{
  "n_layer": 10,
  "d_model": 192,
  "norm": "layernorm",
  "norm_eps": 1e-05,
  "attn_scale": 0.177,
  "optimizer": "soap_variant",
  "lr": 0.00883,
  "lr_head": 0.00915
}
Each number is 50 + 12 x the weight over the matrix's rms, rounded and kept within 0 to 99. Layers, rows and columns count from 0.

# v: layer 5 attention value, 192x192, rms 0.047, rows 92-95, columns 96-191
# o: layer 5 attention output (transposed), 192x192, rms 0.0584, rows 92-95, columns 96-191
# q: layer 5 attention query, 192x192, rms 0.0467, rows 96-127, columns 96-191
# k: layer 5 attention key, 192x192, rms 0.047, rows 96-127, columns 96-191
v92:52 33 43 61 52 33 32 61 36 54 35 56 30 76 50 78 23 58 28 72 21 71 39 25 68 57 61 42 48 60 52 52 33 60 54 69 67 44 46 57 52 53 55 47 26 50 64 67 63 48 34 53 71 31 42 30 36 31 24 68 49 60 56 43 72 49 50 49 56 49 42 68 42 55 49 42 42 49 50 44 19 50 58 69 73 38 49 47 27 79 55 41 62 56 43 54
o92:42 37 48 66 41 44 55 41 47 58 59 77 71 68 51 14 80 58 68 44 73 42 41 63 71 69 39 59 65 33 52 28 51 51 44 43 36 51 49 29 59 44 42 62 44 32 37 24 61 40 59 53 58 46 48 61 62 50 48 27 52 52 79 55 36 24 32 56 52 59 59 34 54 47 47 46 43 43 54 47 64 49 30 24 40 69 51 59 92 55 41 75 48 41 50 48
v93:49 29 71 54 63 49 77 32 34 51 57 40 36 36 37 53 48 73 62 51 63 47 38 51 50 60 57 40 45 31 40 32 54 48 45 50 40 47 59 46 48 36 59 48 35 53 41 61 48 58 36 62 41 33 47 61 50 42 62 55 42 64 58 38 46 50 43 47 35 63 56 52 34 55 56 57 65 37 76 38 66 49 52 61 66 45 42 66 30 66 30 48 77 42 66 37
o93:55 73 12 45 41 63 35 61 67 43 29 66 60 58 68 51 41 24 49 55 40 54 54 42 47 42 36 35 64 54 48 43 50 54 53 59 55 48 63 46 46 52 36 48 46 52 65 55 56 54 51 54 63 51 47 48 47 54 26 43 29 33 67 75 54 24 57 55 54 46 48 27 60 40 38 33 30 51 26 52 38 47 47 28 56 64 67 36 66 51 69 57 20 78 48 66
v94:17 45 43 28 52 52 49 39 70 53 34 49 51 35 56 38 64 43 64 69 65 54 29 77 39 41 44 55 43 73 65 43 16 55 41 34 54 43 53 54 66 59 38 34 58 58 57 61 51 35 55 51 50 61 35 28 31 41 45 51 32 56 64 38 58 19 39 53 39 47 35 53 47 64 36 60 70 48 25 59 50 56 44 34 53 39 48 43 25 73 38 59 45 57 38 31
o94:66 48 70 56 53 59 35 80 43 54 57 52 54 66 38 63 53 43 46 29 24 63 66 34 60 39 50 47 52 36 14 37 71 48 67 42 45 43 55 46 45 49 65 45 36 45 44 34 49 50 54 36 56 40 54 56 47 60 44 58 51 55 38 64 60 78 44 45 51 49 57 45 64 19 57 53 37 56 83 54 49 65 56 57 50 60 52 51 75 55 48 46 52 34 63 57
v95:62 47 40 68 42 44 62 64 65 52 42 26 57 51 42 38 50 64 35 45 48 30 56 75 54 38 43 48 55 64 42 48 37 45 39 59 57 47 65 48 40 23 58 52 55 55 54 40 44 37 69 35 55 57 37 36 26 53 46 49 59 66 30 40 34 43 43 64 37 36 59 27 66 44 71 37 53 37 62 47 56 30 47 51 53 71 50 41 57 36 61 33 58 52 67 64
o95:39 42 52 60 50 50 47 41 41 52 49 69 31 44 47 55 53 33 79 46 47 68 47 38 46 65 64 53 48 43 53 49 52 60 53 70 41 64 54 53 70 59 31 41 46 39 42 54 66 67 32 52 30 48 61 47 63 51 53 49 43 37 87 27 57 49 60 55 63 54 36 53 46 52 55 52 28 39 53 59 56 61 72 48 43 47 50 48 36 56 40 66 28 48 34 48
q96:51 27 42 55 40 38 55 69 48 52 38 42 56 71 50 62 54 66 65 58 74 38 25 44 41 48 41 69 56 55 38 57 38 45 47 36 48 29 44 37 70 51 48 57 25 39 36 49 58 25 31 58 74 50 44 52 47 48 51 45 44 63 39 45 50 54 60 62 31 46 32 54 46 48 52 47 43 68 53 55 41 43 53 61 60 44 45 60 47 44 44 36 58 34 54 48
k96:33 37 75 49 56 52 51 64 42 51 58 47 48 58 58 63 62 39 65 37 55 40 21 65 28 27 34 78 14 50 50 62 61 59 37 51 48 40 51 64 63 55 50 40 16 55 52 36 50 44 64 53 52 52 38 36 53 67 58 64 43 42 37 47 42 62 58 56 59 60 70 48 39 57 66 45 67 69 55 36 39 64 86 59 66 45 73 56 46 47 21 35 42 49 57 64
q97:49 43 56 41 69 54 59 57 51 63 60 52 43 49 56 56 59 56 53 51 59 45 36 54 55 52 42 50 57 75 43 41 49 55 61 54 42 24 42 32 65 59 48 63 68 53 50 55 18 43 51 44 58 67 52 45 41 51 30 54 45 49 37 62 40 40 52 56 51 64 53 55 54 44 57 61 46 45 47 73 38 48 50 60 65 54 32 48 31 50 50 48 51 49 72 67
k97:24 70 43 44 43 49 65 48 42 53 56 53 42 55 44 78 61 39 54 44 24 54 60 51 48 52 48 43 37 49 50 62 59 57 58 44 48 51 41 35 54 49 69 54 53 63 48 29 44 62 50 50 44 47 47 41 42 61 26 63 54 59 45 59 45 43 53 63 54 63 52 56 55 47 63 60 39 58 36 49 41 39 64 69 50 23 48 42 53 57 49 40 57 44 45 56
q98:46 36 43 59 48 34 43 56 39 40 73 37 43 38 55 36 82 43 46 53 56 55 52 69 75 54 33 43 53 50 47 43 58 57 33 56 62 26 69 43 39 55 48 52 50 32 52 33 33 25 42 57 53 41 38 29 67 46 42 79 33 55 29 59 54 42 70 52 54 45 57 62 63 39 54 32 33 45 31 59 75 48 48 62 41 42 40 54 42 31 53 55 58 54 46 36
k98:42 31 39 55 50 40 25 59 40 43 61 43 46 53 51 72 69 41 48 48 62 52 52 68 63 46 48 43 52 45 46 62 76 45 51 48 48 41 35 48 48 54 47 46 36 51 55 51 55 59 67 71 53 50 47 35 58 64 32 65 43 65 42 58 46 43 62 62 36 54 61 32 62 39 36 34 34 47 27 65 56 52 46 53 28 50 43 46 23 45 45 61 53 39 29 51
q99:49 68 47 67 54 54 76 63 31 39 52 48 68 45 28 48 62 36 46 45 36 58 73 24 56 44 61 57 36 48 13 43 82 41 42 49 51 50 37 49 35 63 63 51 35 65 61 46 51 49 40 56 55 60 45 49 51 68 32 53 60 63 37 59 47 55 48 40 44 52 44 46 52 53 40 56 56 52 51 47 46 53 59 57 59 29 52 65 43 65 35 40 59 54 23 54
k99:58 58 39 51 73 49 61 50 43 44 50 53 51 52 43 37 62 14 66 40 53 61 57 48 43 65 50 65 42 24 38 39 49 27 50 46 58 47 38 50 51 61 61 46 52 41 45 35 42 00 48 64 36 46 79 51 41 56 45 55 60 49 47 59 46 39 54 46 52 53 55 62 47 57 36 49 42 51 48 57 42 34 59 50 53 41 53 61 45 58 61 26 61 61 44 55
q100:55 52 59 27 52 50 37 48 48 42 65 46 57 30 54 59 37 55 39 57 51 33 48 35 36 51 56 54 52 57 51 61 17 52 57 45 50 37 45 68 59 45 73 39 74 49 58 51 31 41 59 50 64 46 71 63 27 52 36 48 43 50 67 43 48 48 65 42 55 50 43 55 33 50 37 56 43 42 53 46 43 35 55 32 59 45 50 59 33 41 64 34 39 28 42 46
k100:56 51 39 50 37 62 75 45 48 32 72 29 48 40 59 41 32 50 62 51 39 37 62 56 20 63 70 41 52 53 32 55 53 88 53 53 48 61 46 57 39 44 78 33 65 39 62 61 60 36 53 56 61 62 51 56 26 41 48 48 61 47 54 39 40 44 81 43 36 50 52 50 57 54 53 64 38 58 55 32 56 43 59 35 46 48 48 65 51 52 60 38 49 20 56 57
q101:49 51 51 39 47 54 49 78 50 32 47 62 79 28 72 58 40 58 24 68 67 38 55 26 34 61 49 40 48 51 49 52 54 47 54 53 61 48 29 41 67 50 33 62 55 52 60 58 62 26 62 32 73 59 72 28 57 33 50 43 39 46 36 63 53 36 50 67 47 73 42 73 52 66 65 46 48 57 32 41 27 37 47 62 34 37 71 41 37 37 54 59 33 58 52 22
k101:57 50 49 50 46 61 38 78 54 47 48 50 56 39 54 55 32 43 43 41 60 24 54 28 39 52 50 39 54 43 47 46 49 62 69 40 38 47 38 61 34 45 35 57 52 45 57 68 35 62 72 38 47 80 55 46 47 51 55 45 50 20 61 50 38 47 43 83 61 89 54 55 36 58 56 50 60 49 50 31 33 64 42 59 55 39 57 51 36 53 50 53 41 51 28 37
q102:48 68 46 52 45 52 70 52 79 54 43 50 71 56 75 28 38 51 54 51 38 46 75 36 38 55 63 50 46 38 40 56 53 52 49 15 55 36 50 65 37 48 52 42 58 61 50 72 58 42 71 61 35 41 52 56 57 63 36 46 53 47 40 52 52 40 50 59 47 43 51 70 57 62 39 52 61 59 51 43 54 47 36 47 31 50 55 54 51 50 53 56 45 50 59 44
k102:37 37 36 53 72 49 55 51 53 57 41 56 58 54 46 49 39 59 38 62 45 10 50 61 49 64 59 57 42 30 48 58 45 45 35 33 43 39 41 54 67 44 30 30 37 43 30 57 48 41 63 59 41 56 60 43 45 65 39 45 35 46 31 58 65 47 43 55 69 45 56 66 36 64 44 59 62 49 44 37 49 52 52 60 32 37 55 48 50 47 53 47 50 52 54 55
q103:63 53 48 49 64 55 36 58 51 33 52 35 65 27 69 37 42 53 65 47 67 46 37 35 90 59 43 41 54 51 50 29 66 59 48 58 49 33 36 40 37 58 43 38 57 29 48 41 41 41 56 42 38 50 60 33 58 69 32 31 51 55 64 46 47 56 49 82 46 46 45 58 59 46 48 49 62 32 43 57 46 65 34 57 47 50 36 61 51 54 70 62 39 68 70 51
k103:70 58 39 25 54 60 78 43 55 44 43 51 33 48 60 63 44 64 45 67 57 48 47 49 69 50 47 40 45 68 58 47 54 40 53 63 59 36 43 69 58 45 49 58 30 47 41 55 43 55 53 45 47 47 54 48 59 43 48 38 29 25 51 47 36 52 36 48 61 36 49 40 61 71 51 55 48 29 32 35 55 68 26 54 35 50 37 49 64 53 59 39 47 58 60 59
q104:64 59 55 48 37 58 67 63 56 54 69 50 55 35 56 71 40 52 95 54 53 58 38 48 33 34 32 45 60 64 40 38 59 40 60 32 38 45 51 47 55 28 48 44 42 43 44 56 61 44 52 42 66 50 67 75 61 38 62 48 50 45 45 39 56 54 34 72 57 45 33 62 37 40 63 42 53 37 46 67 56 15 35 54 45 24 47 56 39 41 42 46 61 48 44 62
k104:52 60 62 47 64 60 59 35 84 40 49 37 37 70 67 51 51 63 68 49 40 52 37 52 17 32 55 67 53 58 54 40 51 50 70 36 44 28 44 66 65 35 55 23 30 66 46 42 45 42 56 48 55 32 35 59 69 52 75 49 34 38 65 49 64 56 33 47 66 48 59 51 33 39 55 53 65 54 36 55 51 11 40 50 21 47 63 50 31 64 45 42 40 51 80 56
q105:57 50 40 50 30 54 53 51 49 60 57 34 69 49 51 49 63 47 54 54 35 68 55 46 51 54 42 68 41 54 41 46 57 76 52 78 37 46 45 29 73 53 58 56 55 46 67 50 61 69 52 45 45 51 37 53 63 49 41 65 50 44 59 40 35 50 57 39 51 68 40 47 35 48 45 64 52 41 55 49 37 67 43 41 39 48 49 71 48 56 45 31 58 57 42 32
k105:68 51 48 50 54 49 31 59 66 50 62 33 61 54 36 56 55 31 89 39 43 48 48 44 47 71 53 40 52 42 41 41 56 68 67 45 48 48 40 42 43 67 46 43 49 55 58 36 50 36 51 41 40 45 48 43 63 52 36 61 52 42 75 43 33 45 57 44 35 47 47 39 53 48 31 40 43 32 50 56 62 59 36 48 38 47 31 61 47 69 51 44 39 42 35 41
q106:54 42 46 61 47 59 28 60 50 45 26 48 67 73 32 64 48 50 48 61 54 63 75 46 41 36 62 51 42 18 48 47 23 57 45 45 72 56 20 54 71 45 34 52 63 49 43 39 38 33 61 72 42 46 46 47 43 31 43 54 30 48 46 42 53 56 32 36 39 59 80 50 58 37 39 45 33 65 46 45 58 48 41 47 42 42 48 29 50 48 44 35 47 48 32 52
k106:52 38 52 76 57 49 38 63 61 59 52 45 42 55 43 21 49 67 49 58 39 49 49 56 50 48 62 49 69 14 69 38 40 46 41 17 42 51 48 55 75 73 37 51 60 48 27 39 50 40 40 49 28 47 37 41 48 75 49 63 30 66 59 50 42 65 37 51 27 42 62 28 51 58 59 36 55 77 54 44 61 84 51 57 52 66 73 39 65 60 53 44 46 63 49 57
q107:38 77 61 69 44 33 60 56 41 48 49 69 42 56 57 61 51 53 61 49 39 52 56 65 47 43 45 48 58 59 46 29 35 48 55 32 58 70 53 48 45 31 45 39 30 62 50 38 44 49 40 67 42 42 45 43 42 33 54 41 38 74 54 45 55 56 44 61 67 44 58 49 37 40 53 58 62 38 68 63 32 57 41 57 50 61 64 28 57 80 67 52 53 56 34 63
k107:53 66 47 79 63 57 45 42 51 56 58 47 63 42 39 67 54 49 55 44 47 71 43 58 58 36 45 56 51 52 42 41 42 33 29 27 45 58 60 48 36 40 48 42 41 46 51 38 33 39 37 65 44 55 50 34 51 35 57 32 35 53 51 48 50 52 56 63 58 28 42 57 54 44 63 58 61 52 51 72 37 57 43 65 57 80 50 42 62 49 58 49 32 65 47 65
q108:40 49 58 58 57 58 66 50 21 63 58 57 43 59 26 53 39 20 60 47 46 39 70 39 33 39 49 52 54 63 55 57 67 39 27 46 38 41 42 74 40 55 53 44 45 58 41 45 51 41 62 54 35 24 31 65 62 53 57 53 44 66 50 50 63 45 68 53 61 48 36 46 45 46 55 50 31 66 52 48 30 58 54 33 37 48 40 45 41 57 52 59 50 27 42 58
k108:48 40 56 60 52 39 55 71 43 32 56 50 48 53 51 38 45 49 64 25 55 28 35 45 38 52 61 72 76 64 57 56 70 39 59 42 55 40 66 51 31 17 76 49 45 55 37 49 29 53 51 40 48 39 53 60 53 57 62 47 53 61 53 42 48 59 60 55 42 38 62 41 38 37 56 49 35 53 47 53 30 36 62 48 23 64 46 48 44 45 61 44 45 24 54 70
q109:63 46 45 46 38 66 74 45 46 42 60 48 46 46 62 69 60 67 70 65 65 44 45 53 44 64 48 52 57 50 75 56 76 45 44 60 61 41 56 25 33 41 75 38 62 43 44 48 40 58 62 39 49 46 67 43 51 45 47 38 39 29 42 55 40 57 63 63 56 71 34 58 27 41 52 67 47 45 55 40 53 58 66 47 42 52 39 73 45 62 74 46 39 64 43 30
k109:58 72 54 44 66 71 67 74 30 49 65 54 33 53 20 59 65 65 67 47 51 66 62 42 31 37 42 29 48 44 49 46 72 37 63 58 40 60 50 49 37 50 59 35 60 81 30 46 76 71 49 40 56 71 57 56 60 27 50 54 48 49 67 61 41 32 48 49 42 56 30 42 53 45 33 52 58 27 58 41 51 52 47 25 54 44 38 66 44 58 49 47 63 58 63 45
q110:62 47 42 38 46 42 43 58 55 29 62 50 53 39 71 40 72 65 65 61 55 21 32 26 67 53 29 52 55 50 51 71 50 44 53 59 45 53 41 56 57 46 61 32 43 42 56 46 48 46 41 41 57 58 55 34 51 50 34 37 54 53 51 35 51 50 40 47 56 58 36 50 50 54 70 52 50 42 46 35 55 30 69 46 33 53 39 54 46 58 37 44 50 55 45 49
k110:66 37 65 27 47 35 53 31 48 39 61 47 52 34 65 42 55 43 63 65 54 57 66 45 56 55 42 37 59 61 53 59 70 54 47 38 51 52 42 49 54 38 51 44 47 41 42 54 59 52 53 55 70 67 44 24 54 45 34 55 51 24 53 40 40 46 60 51 56 77 32 58 36 51 53 52 46 53 57 36 50 48 59 45 59 42 44 43 50 51 34 45 56 38 44 37
q111:44 68 61 44 51 62 69 33 43 47 45 30 58 35 24 68 44 46 36 42 16 58 66 28 30 42 62 41 56 34 41 60 56 46 60 62 48 42 51 55 42 40 54 28 54 49 53 36 33 55 48 52 28 45 52 41 74 58 37 56 54 51 42 76 45 50 36 51 56 32 56 71 41 59 48 63 69 49 44 66 43 62 29 45 41 74 67 36 51 52 52 19 67 57 60 49
k111:56 49 58 58 59 47 54 63 51 54 47 25 57 54 40 35 59 44 49 50 43 29 51 43 56 53 41 18 65 50 44 56 49 39 58 51 61 41 38 45 37 64 56 44 56 34 39 49 43 37 42 50 32 53 60 44 52 56 46 62 65 65 39 82 47 55 57 77 56 80 48 71 48 61 49 59 66 56 56 45 30 53 32 51 46 61 48 58 65 60 58 67 48 48 61 56
q112:56 69 49 57 55 51 61 35 58 44 64 52 41 57 37 54 30 48 50 43 36 51 52 61 68 33 32 25 55 65 45 35 64 41 52 37 51 26 51 51 42 60 49 54 40 53 44 56 56 62 35 50 33 57 63 57 45 45 49 46 57 49 50 49 44 42 59 53 48 43 28 43 46 44 56 38 50 50 45 49 51 62 41 68 57 54 40 41 32 58 56 32 56 42 50 68
k112:51 66 35 44 46 37 83 70 69 65 57 41 31 53 54 36 49 56 60 48 22 44 48 43 53 59 45 47 69 37 42 50 68 25 69 21 45 27 63 59 67 54 44 47 47 34 60 42 66 48 44 56 32 50 61 48 40 60 50 55 48 54 38 64 44 61 40 54 42 39 41 63 44 52 69 41 55 51 40 52 53 51 61 63 61 52 50 63 44 63 57 30 39 34 67 49
q113:24 62 46 54 53 44 37 37 66 58 55 44 28 54 48 43 64 48 71 55 29 37 66 48 49 50 45 46 51 36 50 60 41 43 78 59 38 53 50 44 37 49 52 24 65 48 37 38 35 69 51 55 49 43 45 42 40 70 57 44 73 52 57 47 57 61 33 37 68 25 58 28 46 55 56 48 47 31 53 53 59 50 42 52 50 51 36 40 65 46 42 70 70 43 33 56
k113:43 42 42 47 37 49 63 42 48 60 41 44 63 36 47 53 51 49 44 61 38 56 53 62 49 52 45 69 55 66 58 53 22 18 55 40 49 52 36 43 35 39 46 68 53 57 50 31 51 60 61 52 56 40 33 40 48 48 55 53 36 50 51 53 37 53 63 48 87 37 56 59 54 59 53 47 43 42 57 46 52 25 58 74 36 73 49 48 74 35 49 83 46 48 60 53
q114:20 51 54 43 73 42 63 36 47 64 60 53 40 39 58 51 55 46 56 56 33 54 57 62 45 40 62 42 32 59 50 47 48 31 56 46 57 53 51 64 43 54 56 20 48 54 26 33 54 66 53 56 58 68 58 50 35 39 56 52 75 44 61 47 76 45 45 38 77 50 59 43 67 48 35 75 65 45 57 72 62 37 33 62 47 51 61 49 56 65 44 49 56 47 50 53
k114:42 50 34 48 64 42 49 37 55 52 61 59 46 26 68 64 37 47 19 52 49 54 34 56 47 54 50 45 59 62 61 56 44 29 34 32 62 76 36 25 25 43 64 54 65 42 45 36 44 60 48 43 47 69 54 54 63 64 62 38 76 52 47 51 63 50 79 66 72 43 53 65 58 34 50 68 58 33 39 63 55 43 33 66 66 46 55 54 51 52 80 70 50 32 63 44
q115:30 55 54 68 53 74 52 51 39 44 31 55 46 21 38 48 43 59 55 36 46 41 80 53 52 50 56 74 46 59 61 57 70 42 58 39 59 70 76 60 66 49 55 43 33 51 59 49 37 54 51 52 47 38 47 68 24 49 60 53 69 62 69 70 38 47 41 52 40 29 65 45 57 45 39 41 53 57 39 46 48 68 49 46 31 57 54 54 29 36 39 56 39 35 44 65
k115:44 41 45 74 67 56 47 31 47 56 44 55 26 43 30 40 61 52 25 57 67 43 46 72 67 59 32 55 63 66 58 51 34 53 37 55 41 59 53 42 75 68 51 52 68 38 41 50 43 30 30 52 51 56 50 57 19 43 60 50 60 72 61 45 57 48 66 60 45 60 51 58 44 36 39 68 39 46 36 54 41 40 43 62 55 46 51 46 45 58 38 58 66 37 56 54
q116:40 63 58 39 45 53 38 58 51 49 45 51 45 39 54 38 51 59 44 35 41 49 50 54 58 52 56 44 27 63 45 73 67 60 64 52 58 54 66 56 42 33 46 69 58 64 51 61 59 63 50 61 50 50 31 59 29 66 32 57 59 55 56 56 59 61 61 46 51 51 57 55 49 51 46 23 50 53 45 27 55 36 54 36 53 61 71 33 50 47 55 76 52 40 47 59
k116:57 44 43 57 28 53 39 55 58 72 50 38 50 57 46 52 52 57 55 38 55 62 68 64 52 69 59 71 51 62 51 46 50 51 44 54 55 29 53 49 42 36 40 58 55 28 52 53 67 65 46 65 64 53 38 59 37 60 33 38 43 53 37 47 74 64 42 60 57 50 58 57 52 44 46 56 64 64 56 45 47 52 54 52 46 63 53 34 57 54 40 76 54 57 46 35
q117:33 38 54 20 46 45 74 54 42 12 55 28 49 44 71 59 53 54 42 51 29 54 69 60 34 44 72 34 61 72 48 52 70 68 47 56 54 59 61 53 52 48 63 25 45 71 60 51 18 57 51 56 42 44 68 61 42 62 50 41 44 45 45 55 63 45 63 64 64 35 59 49 55 43 29 50 69 29 39 53 49 46 46 66 43 40 53 48 50 54 63 42 36 47 42 27
k117:54 66 34 50 58 51 69 61 25 31 46 33 46 50 56 55 44 69 50 41 49 33 70 42 52 56 72 23 39 65 48 44 68 42 46 40 40 67 57 34 53 46 44 44 46 52 65 66 49 27 44 49 29 74 55 43 40 43 35 31 47 53 34 39 48 61 72 53 42 46 42 56 48 42 58 36 54 47 45 50 52 53 32 49 49 49 40 70 38 59 63 73 52 52 48 40
q118:29 72 45 23 71 46 62 72 52 68 60 41 30 46 61 62 35 47 56 52 47 45 59 37 39 45 42 67 58 57 49 71 33 49 62 35 65 49 59 36 41 62 59 35 64 47 44 64 22 46 58 55 50 56 62 29 56 58 63 77 29 48 77 64 68 39 57 55 46 56 61 45 53 45 59 58 64 39 43 50 39 48 62 50 28 31 49 45 44 46 68 27 57 33 57 37
k118:18 62 54 32 58 59 67 43 33 62 70 51 35 37 46 56 53 51 52 52 38 41 76 62 45 57 46 37 52 41 34 60 70 68 39 39 43 20 40 47 29 66 43 44 50 44 33 71 42 30 52 60 46 54 53 51 32 52 39 52 50 68 59 39 74 58 87 57 50 52 31 39 68 67 60 37 53 61 48 48 56 33 59 41 58 30 52 55 49 55 68 72 40 38 62 38
q119:71 41 63 35 66 45 34 37 33 44 59 54 44 54 45 59 57 47 53 70 64 54 52 45 69 74 49 67 54 58 49 56 35 57 35 55 61 38 47 38 40 44 36 47 55 62 46 63 46 42 49 47 57 68 65 57 47 66 34 37 46 57 41 41 38 44 55 55 42 82 50 51 62 50 39 40 44 65 49 51 37 45 35 72 42 47 65 50 57 20 54 44 47 54 42 44
k119:38 57 36 34 52 48 59 67 48 38 53 56 29 58 51 38 51 34 48 56 39 61 53 58 44 57 61 83 44 43 37 44 33 52 62 40 65 33 41 61 44 63 52 51 56 66 53 65 43 34 47 51 51 64 69 51 57 65 44 51 51 59 44 46 22 33 49 48 40 70 46 49 48 56 61 45 44 75 65 45 45 52 40 56 58 51 61 54 65 36 55 40 26 36 59 38
q120:42 59 48 41 61 60 18 52 57 51 54 58 69 44 52 20 70 60 32 46 48 37 57 33 52 65 37 57 36 46 51 55 43 63 55 40 64 49 53 57 73 61 39 48 75 43 61 57 44 39 70 53 69 28 57 39 56 51 55 46 43 60 74 49 64 31 29 51 50 52 39 58 40 55 18 54 41 38 52 68 44 44 37 20 75 26 64 67 59 56 64 64 43 57 56 55
k120:44 61 35 43 62 52 46 39 53 81 51 40 70 47 54 25 47 71 27 48 49 53 63 70 46 62 47 73 41 49 53 65 63 45 36 59 68 47 35 69 61 47 40 60 46 42 34 29 63 50 65 47 86 36 57 40 53 51 75 30 45 45 54 47 62 20 37 36 27 58 57 54 38 45 44 56 52 39 53 46 56 48 53 39 28 43 68 63 83 59 46 86 31 47 48 45
q121:69 41 51 41 40 50 36 47 55 52 50 50 53 30 54 46 46 32 45 32 54 48 53 59 50 48 39 42 40 58 51 47 51 56 55 45 65 58 72 56 46 72 65 73 57 47 59 47 56 61 45 56 34 46 48 62 61 48 62 38 34 49 22 43 37 58 36 49 51 56 36 52 39 40 56 62 55 58 65 74 44 66 65 57 61 55 31 42 59 49 69 37 45 71 63 54
k121:43 53 59 46 50 52 46 45 58 47 44 52 83 73 45 43 66 56 51 53 58 58 61 34 54 32 42 55 42 54 46 46 61 58 41 45 38 30 57 46 45 46 74 74 64 42 63 45 68 59 51 63 59 36 25 70 60 39 54 52 59 58 25 53 61 42 45 45 52 41 33 56 61 39 62 62 71 45 54 83 52 58 41 49 56 70 17 55 45 68 63 35 35 76 47 76
q122:55 56 51 65 54 61 58 51 41 57 45 65 31 54 29 27 58 39 69 26 50 51 43 69 46 46 44 59 72 44 56 35 43 42 49 53 49 54 69 48 75 43 46 69 47 28 48 25 60 35 46 52 45 26 54 39 51 51 53 49 39 67 48 58 47 62 35 59 59 67 44 56 48 47 47 55 58 38 42 59 52 61 34 51 52 51 40 68 64 51 39 41 47 48 28 62
k122:47 31 50 61 58 55 34 50 39 65 50 62 49 44 40 42 39 39 64 20 60 40 32 71 62 42 39 44 55 62 61 32 55 42 55 59 41 53 61 65 60 51 41 55 36 44 57 35 52 72 40 51 49 32 57 56 36 23 51 39 57 70 70 59 24 37 37 50 40 44 63 39 38 60 41 44 49 36 54 50 53 46 65 54 45 52 37 66 61 52 30 71 80 51 56 72
q123:67 68 37 47 63 51 56 56 59 71 48 45 55 43 61 39 46 69 26 63 53 71 37 55 40 54 64 55 44 61 57 67 64 28 57 45 73 55 44 46 41 43 44 60 53 51 59 50 43 40 48 54 59 48 45 39 60 54 48 38 32 45 35 65 65 54 53 36 49 65 45 67 37 34 61 58 50 50 35 43 60 45 44 72 39 44 66 40 53 46 58 65 36 35 71 40
k123:79 56 69 32 49 44 60 35 47 69 41 51 55 35 61 42 57 32 29 65 64 61 51 78 47 49 50 34 58 37 55 68 58 60 41 69 42 59 54 65 32 54 37 56 68 45 66 43 38 52 42 53 65 47 20 35 36 49 38 43 52 42 43 44 54 42 60 60 47 73 62 59 51 54 51 56 65 53 45 57 40 54 21 44 55 36 80 22 54 38 69 65 44 40 56 55
q124:56 49 42 50 41 42 44 56 32 48 55 52 50 57 62 63 61 43 45 31 52 74 45 45 44 56 71 47 54 43 61 52 49 63 38 50 30 66 47 50 57 55 52 49 48 57 59 52 57 48 35 46 44 58 45 51 78 73 42 23 42 60 31 38 57 58 57 46 27 42 60 57 59 45 46 49 60 56 44 45 55 67 42 48 57 42 45 50 44 46 56 52 60 40 40 51
k124:77 36 62 70 47 57 45 58 60 46 55 51 62 50 55 30 44 44 67 31 54 55 42 30 54 40 60 33 58 51 44 47 64 43 59 35 49 62 62 59 67 44 47 51 53 61 74 51 51 51 37 52 30 43 41 26 60 65 28 23 29 38 37 33 50 46 53 59 30 31 53 50 42 48 47 33 68 60 43 60 52 97 32 46 53 57 61 63 58 44 33 53 50 53 70 52
q125:49 68 56 48 45 50 40 34 50 53 44 54 47 56 41 40 63 48 70 53 44 59 44 37 35 36 58 29 41 55 43 42 54 37 65 59 39 62 38 61 41 61 52 57 53 67 56 50 61 56 46 45 37 57 36 68 34 51 51 54 70 54 64 46 44 58 53 32 41 49 57 22 69 50 45 44 50 54 52 49 58 53 32 52 42 56 34 44 44 50 37 43 69 54 41 59
k125:55 48 49 39 41 40 67 39 69 38 58 56 52 39 53 38 45 54 55 46 37 47 50 38 53 43 55 47 52 41 58 18 49 60 55 37 42 58 50 53 55 76 56 50 51 49 56 57 55 47 63 42 37 67 60 47 50 48 49 40 55 46 56 41 52 68 31 49 56 45 62 40 68 49 46 50 56 60 62 52 63 43 27 43 51 68 32 51 38 40 42 46 51 60 58 37
q126:46 63 50 36 44 45 30 46 68 56 52 73 58 43 52 35 15 37 62 56 47 53 29 51 52 52 45 53 27 54 45 77 50 58 61 46 35 59 49 37 57 52 53 52 51 48 47 39 50 56 46 54 70 60 27 37 57 47 51 53 78 47 72 44 44 49 58 40 56 48 52 53 47 46 59 55 48 51 68 60 38 47 62 28 57 55 28 40 38 50 43 71 55 41 69 56
k126:42 49 66 41 42 50 40 40 67 73 58 64 59 28 55 30 47 27 63 41 44 60 54 35 41 64 52 66 35 58 57 76 55 57 82 62 47 72 51 41 48 63 51 34 78 31 64 44 45 61 50 63 82 61 25 45 45 60 38 57 65 47 80 37 60 55 49 52 63 37 63 48 64 25 49 58 48 51 39 71 38 48 69 32 52 43 50 31 42 60 48 44 40 36 41 37
q127:52 35 40 25 50 45 39 57 33 53 54 68 47 37 57 43 50 55 61 45 61 46 37 55 31 46 52 70 27 55 55 64 45 64 62 40 74 50 58 48 62 53 46 50 40 54 58 47 68 39 70 49 44 54 58 56 64 47 47 58 51 60 39 39 38 49 52 49 55 82 66 38 50 64 53 50 38 60 43 36 49 44 54 40 78 38 76 61 41 45 47 65 54 39 62 46
k127:50 53 44 42 27 63 43 63 46 62 44 65 51 36 46 50 41 41 66 53 62 44 40 42 41 47 43 72 48 64 41 47 71 84 63 36 73 45 57 37 29 41 51 61 65 45 69 55 60 41 44 51 46 39 43 55 62 55 41 51 67 59 62 42 32 59 53 58 28 57 56 35 52 32 69 46 22 63 53 27 40 52 52 55 54 38 56 44 57 75 47 64 46 58 51 62